Each number is 500 + 40 x the weight over its row's rms, rounded and kept within 0 to 999. Layers, rows and columns count from 0. Numbers have three digits each. The size before them is the row's rms in percent of the matrix's.

# layer 6 attention query, 320x640, rms 0.0397, rows 0-80, columns 0-79
080:475506564530470450480549510520427461427497460434463478482507450581525523469489529407529517458483442516515527436541417446548539460520536492490444504489472491543455456474467530493517444485491509553445532511498493466531482457524547483514558548
085:538406475458548520508479467450520531557474469471491556516498493569563508447519610525394526453448477549463593443556474465549439497419549485584496454467489539465549515537427515560427547553556500467487516499464511471514553481520439458524466531
079:513439512403551512476434470404532493574466480430469462459482582484399480411587523529556470562500461480474488535490484529465481473486505520527543546588460509434476541497456494543485517494541527476498509535513487479449501512466452479458407489
079:450536590523495521521497560502463509505531526617470527462466444542480552577505492542533504539544511507539517583479462533500530520513480475523515510472536457464487409474529470459561493490508422520456563422512514555516523476520534511487511463
091:523518482536526425500542507476512505491383417521461535477490534513527562486466504455440531499493498459500515471494441509489488535418589523468473461502436463529500548469475540511448534548546499468539489502551452486502537502538459536468464422
090:503570494474464469566514535499522516502506433527517481447604482486565463453463529507489465515482464538522546456483490512533465533471540498540453516527455473435451440562474465439424463483491526556492493456467519502483562490499536541551499453
093:463526451446503466484531462423526522557483503502505455483490532612508570482468466480438509524532529499540535524563481453433440485535512486455536466456509485465537464508415483516488435494495499418556488519539576444475462525455505474453460527
093:537504530531466562552452463524448560500512514455501434455486486506488521524391492504527524502517563491555501489465486520537516492487611538462529460520552452419509524477448527539482429525520524525526444535468539522481492515530431495480520564
094:424572479433532502541496461545516526568498539454500499505483560489467512483544523514463586453523508468474548516507549520490537442564401450564481515493493508497491498507525401477576441515468494569476588508595490593498566522429560505500447472
091:434473504550532543507520476474536535539501499478520433477507498569527565438498463492439534519476443528492454487420565561537475512529567608539543569474500487477489451494504514412522484465530554496453493476511588474531483513487507429520491519
094:509493490541472484480449504515499503521469524468539575403515542432466527475498529542478484477481485465554502486489473478462549414526475504532551530523607570449472443525586493598538456520513605492559526509483530579517515494522472531470555511
094:485505465515564564469501468543492526506512508496576526484502535478449538435565537551540545471473461478544437496505461510482490536504522538450508504532473531512509459465457492535463535551576520442452452486418492460459554483480459436480544532
102:461454460517505471445548494428475492501538475515504450530515491507512449503535463486447539503459408400470482472514462508459449485558457543551511482534431437535498511490473560521439506483528477569478463533508543516546556424528474479525579485
111:535506492535478518453506505520457512456541545488561561585496516534494481528459484533483452443528462499440509545459518501498519496576505531462548488522473478532486535479468522504482516511476425416523474437422468584450523509546563405492615531
103:443490483475460522515481481466499529435427477493517489477536492455533504478473539530516445467490519487504510486468610541525486459446490518518444426458521512445509476461517458512459428532549468504442471502521491480560521471463456491437556492
097:504478567488539417517532543567497486501457439523538525492533531511442568537434514459466484471537499446488531533541471475500561500586529500534549521566498500509539472525490457515475509456513454488518537520558526528525531476482524478482492549
111:477499546526460474527535557517518615489411483527529554474525515538531533480521569481514628510440464471502488502559479506511447519489505534482472499536499481469521446523459493519484592604513538526459477547481527547498487485541514462452550547
106:481519475567514546513510508572481496545451502475492540480487484450493470424496483581529463477436487494516450560499482516449497524521507499516533527482489529471523524502504473439439486484522485506491494550488522447447546590468575413528571473
111:541468460567520418547489459485516508506585474519476535545583441533489457540539490493490502472500545503568509447480575492477471535470529451519523458549456503523495490542501480589516517519463422494481543458534487462520487507513494461485482451
113:421466574463531539436477566499459501540449514436509534460463477585500436471540489498473505551518594469512504456539542485466556508475463518473524488540516481453523450532511547555438488447508476502511460438503518541467549492456553537555463492
107:434376553467519509542485476451517515489535515432550459481469511541477496470531467458447502473571452538453510515483445559471519499553519549528492482497413512509494543451543480476424514494518472547517478455477518575510491481460502537456535482
107:484485444480581547492450420449506557553533459463441514504508510526504482489499485525501530445487504495517475504524479459582450495475549498397501468463610466483450472551445460519521422482474532548432538526527436523560491498462508493563479505
113:481469479474491527560479485513571439452455546509560523482540551555468507498468515508490484462525552496509497496509463553506492511506533481452522459485456517483465511433510490478549520569496497532567541494545546422458554510499474469503532500
110:576512521504422519490531481550476550485575441464539464501506529555425491468538499512505466495520509563546494458540503528487478487442512435503501462528503559509552484480514586525451491499484576484467510515490454510469529491405536474493433613
113:472526552469434511444476512514458474521551498543528500482491464548483502533470493374453550438518512491557507476466482505471511491552509434489507496505499491450413489482409525509513598505488517462523429464430545547513479534485515541514473463
110:495529524531577479505524467526469412562493458495512488393545533557540513415555499450558549486445468499525544519539426445515517488477425513477464493582460563471536506523467424496480534507477459522496482569549485476507514484504517597453480541
110:536473477511501526508532541490574512520489474551499499543524537452466513504524508538478434501504543497497451514486519488453505515512462516524501468468470572569455620465496534569488486489451502536475430483489592468446459480546404470586489530
109:461524482404548472525475469502535533469419485463563402494502492525465536514534425497538569541460536537522487504490567566465530497505504558470550426568504506500463446483530516518460575520442425511481594455495423471561507505560513491602506489
112:498506448424487499509516488476496559537480498539547495505453472490462566502506548515624427518484535546434444460470439492514434462459491506544551469510540487487494461513560520478480510499496494467484496510512495488455496476555509516545537588
111:553526385559418454487503504481502597472508569441492453464503478427510486613494414579481494466421561506572463561526544504464470493478465537566486548443520526502457504461479477557489544505507480501477473510470512549480509445435392501556502472
107:555514527429498502493559476453470474469476545500464554492490504427434454525456519474511469482567421511534449578438532420524510470533571522504508528565510509519513494422497464456606490502462497457461493564492485556462468494538474450532501521
109:485532445497414506486443555442470483500535492511531493505473511516445457549459452518514472523507499436489481528469421469482555526578526519481504441531472528560545534525387517563465470407567511480449562576491472483480510490559525410492561470
084:529403455536566555519515475559554543553532479574508485478558480565529503453511512471467515437497502497517514486495445535512534482550472443529434500542548442498496511531455524474420507505546463510485423496505521489482523492477521467430438474
081:506481442478511559508536489557440555440563481494507499516529488571519486531580530504520538509507504515557514504478507522421527501490460489508507466473532569517553443478535537470480493382457569481438517495562561408551505466508503469471445568
085:498457451557455438480537533529484530488556475450492468512487508522497457495453460520564496500543492499493516548518437426516509536479444484464489504550541508580462409516533598505478459513479542466602512530466497483526487457515513478518518506
084:544578548461466463548605548466579490518440508429534532516460452469488475503531528476459480563501424557439557530481502524518433483466497471585561466494481561500491582476478409524468516521557436471479493564535545463526475464440510496527462405
084:462519468519522456425414476556514557497504506513472546513516527526454489532517486436497425529551494482495486463555503534503489445507489513503461479544538541641566499499450576504473488480489421505443544529562551484519541495516472462510581556
090:506473523519539573515481553448611533529445507471489533443453436515534488519555576507547474571529501474503541544511451467484525482412456415501501522504508529518402587609583526458467520473542525487523545414540525496505526517441518535521529452
087:467548527478536536507488589505524534505585562519451542475548467462525454438459539546493521506517512577512524546450523469542493512420507542537519542491446475437546391618482488490483477524488480559495494505507529539520509486430481484446507484
090:481517515426493480540575454563526477471461521539537461490532509413490563435517568530494451501478513495454485508492454545439454472479498508451497522456479462424428477542480448502515519527516494560535526487476470502560549446481523524477491461
092:493567430531593573489551471489493503517504518495453543517494514498497505493544464550531548551520540544500406492551505511455541469493504450602516453540512526568448561461436514569439593504539512482491494586522522483442541464507514468541497523
094:439512470512486486580536532510552532476471499482477472463509419500554508447471504473513551510549483613503417523552467530504523563419487486506456502545437419484492470486502505504447528448469509534406473485544462501459447480481500551512475511
098:470481494531532506486515463487520561499468485517488477471470537512565509533451514447488524517464473457484532481442501502521510531540500535462536508532482486500421530523423464499474475575448535438502517560484507511508468527530469440443558537
099:507445544574426545547494595445444553581430508516483459485466493439500535472423548495491482541478475577527472520465463531501496477514473546450452494472513490475554447549541485483585467472485468514480495463475527561489544485396488551470440530
099:475503515446497533485550505463531464494535485458544462453483477472513535478568479512540517515515489491461489478513521488505448509562535503517499499507556518478532439500412496487517536475508453556429414501460527475494529500543460570536527491
098:477537544509467488581515544496479575471523525441456475524520522558476500445466493469505522474492515571529509469497478516458442485450540477436480517499502503504523465449557498473543479462469520560550563484441509562564469482438473522449417498
102:520475511477541518531497530508459479452545544488506540486529474550500527501540441509479465460502486518477463497475511494486500451479463459536484483403491451515498515508464474388441514549463432524568500417547472534467428514532486483498525556
104:453424527517494466436500478546494548461419504504552522493479541441450510490473481535501529402486474513532474523462486474642518503496544534591442542510478497549511476532488490504465552562552556563452419538475565539503523461470507516510459542
104:482438481515447503609477544471545498518500527504480442467527487528479540449499448503463516519467486487546546464472520536526531497447552548516510551493529550527473510437491491491496528418517472531494495553513457482490449525548457525499457465
107:475511506451424433565486471456521482466490547475467502455546478500491493442501515488444453498465423505537464450496505510573519468584492507496525496508436563578554499517540436488555462482486574463468481531519574468465536522492489457484515511
111:508429501497475450534514467499512462521465548555517485450479498505422513485563560544530528512523541545506480494455556447508477511577483499483560420504513482460446485517600517542513494480485505457473513547481496516497503515527458475572537410
109:502445527455478534407520489514549506540505486565498488496479508457486454472448557444477466491405373494478465612424471453483605493439531453456528437486458527474543433485497530471564415563477445554523492454442561523541412431488555500537518492
108:486436443540563523453460453452472555607578518487469484515502519402497507455485490515519493479532537472514496521454503496575412501490503559559468499534608437469438491537496530530563530500416531444586489531441539428529488527545525479553470524
111:485426499545470491506434444469568458452497467461503465505581566472499434535522462501490511497548439548492525516473568548487467572493445421494496506446496455434536506515489535506465508483462422579515506466585475535468518512422492566559517453
108:492504520488474550513531488451509507585549517481462503459516440502530566559564523511474536527481524506492483546446515470476481507553473478479513478572534466532492558516390530434533486449456396515420491490463483492512421442463459538419534424
115:509590477582500507488429437499541511488518515459453495506494558436460523488434445509565474436507446497460507541532495481475480494530496499499432465499504521478553456506498464554506520505445557552495516526516480499472529471510526511482587499
113:515487536484515540546553515550525442495450536488465522531497463490454498420468474527465499550460497519526561541542508561513490503455523467514470503522498505486596471507516489470525496459438506534534469433548506504522492544419437507514433576
118:541498544460556532604498529505477516558447511471529441433499532462485517503526487496522531426449495439542429493503465528500520522542542499475467481462475362483527580453500519472517543471524521439491494522462536454530493565499476545530506536
111:486460503426597513501411492495461482514408459492490518484529512478496496562462504385512506451569480515486438486502381526517542553526470473476557489535452510551531477498479494608564455474455469469524463516473477480505491517567556509556467502
110:441613463498525492472486426403494466499481458428474475503500450537516469441512507472487473556474449576452529567569544546490486545475482553460574554517508462570606501527505474522545491539519525475583497520593429480545445479467437456476472477
111:429490534450485421504543520497481518500488534473498509494469506479491507457564496443500485536451447483465500521504464562414476449594545528511549460529532525513486468445469464507496445467538566514455501495506497457488511538471523556547547421
107:396512515498510501479454510468515568480454474480458554552448435551490485431585515443547452503518500464493515581492464524545511550457465411496505484359505494415441535491478507541460529575487530497523487515473551455494491535491462496503507521
109:494465489443612505475566516478505471517523495463512583481502487435475505554525563495576457483451441486562498495488485467506504509539507530572523513488506452542512551525545457494452465485472522572517534526453586509523527504488545490546406525
110:549462450473483588515514524524533425534447448505570481522484539513468528479564556545498476442525501507535555473502554475472459514530511515512540549523533532548453422509522481532460520504586540471561568551555480467556516472574477465485511473
061:513545507539453485432484598545491497509476514463522527539480459556535547489562605551488428498412417455488513544474553464475517560480473523525511574549495455486480495515436455520538475551478512537545515540468478498553471458544507522540494524
066:507541528503523529519489506451541507545540492528474498499488514537534469565502504522479522489495470483432426478550451446448453495471412452592499535402465400517441495463502444506512495600563475547488444495446495471498501536479494478464567557
067:490544464507528541488530561412540436581522419560472508507496566500537479508522468506447557524520459536476474509538447533511555540511489488559510582505539539539473461511555467465431496492503475544495472523580498524510508478441552530479472440
079:445497541458489515454475517511538522490503505501471445475500514487432462520520461523468518433474511515506567571495578407504520484455569506519491483486501533499527523577441497442519452497594521515503512550580570463524536522493521483567428511
073:494548447444546512493525441497552447489512512544464495486516426472594461455570496511522483581526501443429525584497504490493497457518484478528518467528491481506482484492534491468468416598552486537486469492541589481490462470557510489479515557
078:511525538536522555458416475537500526433462509457484496468484526521497512507459601456541498506470514494471452468483535473428437437437549536524499509461492522478575405570416509460553512544415484486533466443429441513448533534443486485495477437
072:487517551527514503463464546544536474474492500495459482498547487502542490412534566447545471527454544453455486498419484446435494490571509497542533405479499559468454462531446529517557493533467530518538495467530464503464538543452532453544453507
093:481537518464532539485439524488509423547580488484488482449507558485584496478450471547502531521499452503463474499527517518561498534516446504519533472493499472506439516514509473492469534510509533495514501549512504464515566463537464513432499524
085:467497503540487457498469444597541501473455470507514467493490502499468497571519549588565496411506475460496512516484480474457514506447480540449474470559480564497494507503503522500506522535533508496475437518436517499483496546500506498526444511
086:466522547468504530477474497467531487524479504533486483480532554514575536470451454400480557460401455484444512499591407469469458470482456531537538511405536452440502513415544552516489527482521518545510504519431477517500535492483451589436529460
082:487573466544512537481534497549491455478503443485502516544450486464500475530499524485496506517460503463477555447532489462421486510516484490533516537465510525453544491472506539485508526507515546542535485478359518456568480560491478517492507553
084:480576513452503493481508546518484460494535600557506511428514430522514542484452460535494529502499486475496512417484571445534475555510580461452522479405622599472446491580598498497540443560392547550497489460520561476528509445489436548492416554
091:496518473550554465460413491525494462416457460545536552569478519448582503506499564471517451542513468494475528462532498495506540532521479529496535489556413520506480483519499544421563535526510504475551407437489498498475480496466586460498493505
095:560503429503503491534502541446531497400412444502515556494526519412544543443524483452438496502574466451512557509464516507499515494510475489535490529494517497457526480539545509549498499541558473500457526479545517553487497545528448523508562518
099:462522529529541579493548537602449502467427589492487470480440547558486514504528493567553501388451469534531475468548577522457463508451576461530500495471562490533495486446535497525493450556497566493483552481478433541608508515505446494529500485
103:531515487534527464478471579556466446506454496497570462580532534546511526481516469539473571525487480507497456493523489545542518546544471486508574475537404556533508493446470542489473560490466486482525481475408483482441536557467475507454527520
116:505541439489482427518508463405548553490459466431544446597579538501527436547504535501546480504524444484498481475493492512505496554552535549502498550477531442505437545495555521498368546542538490456439488506568455440473520475528490458574505462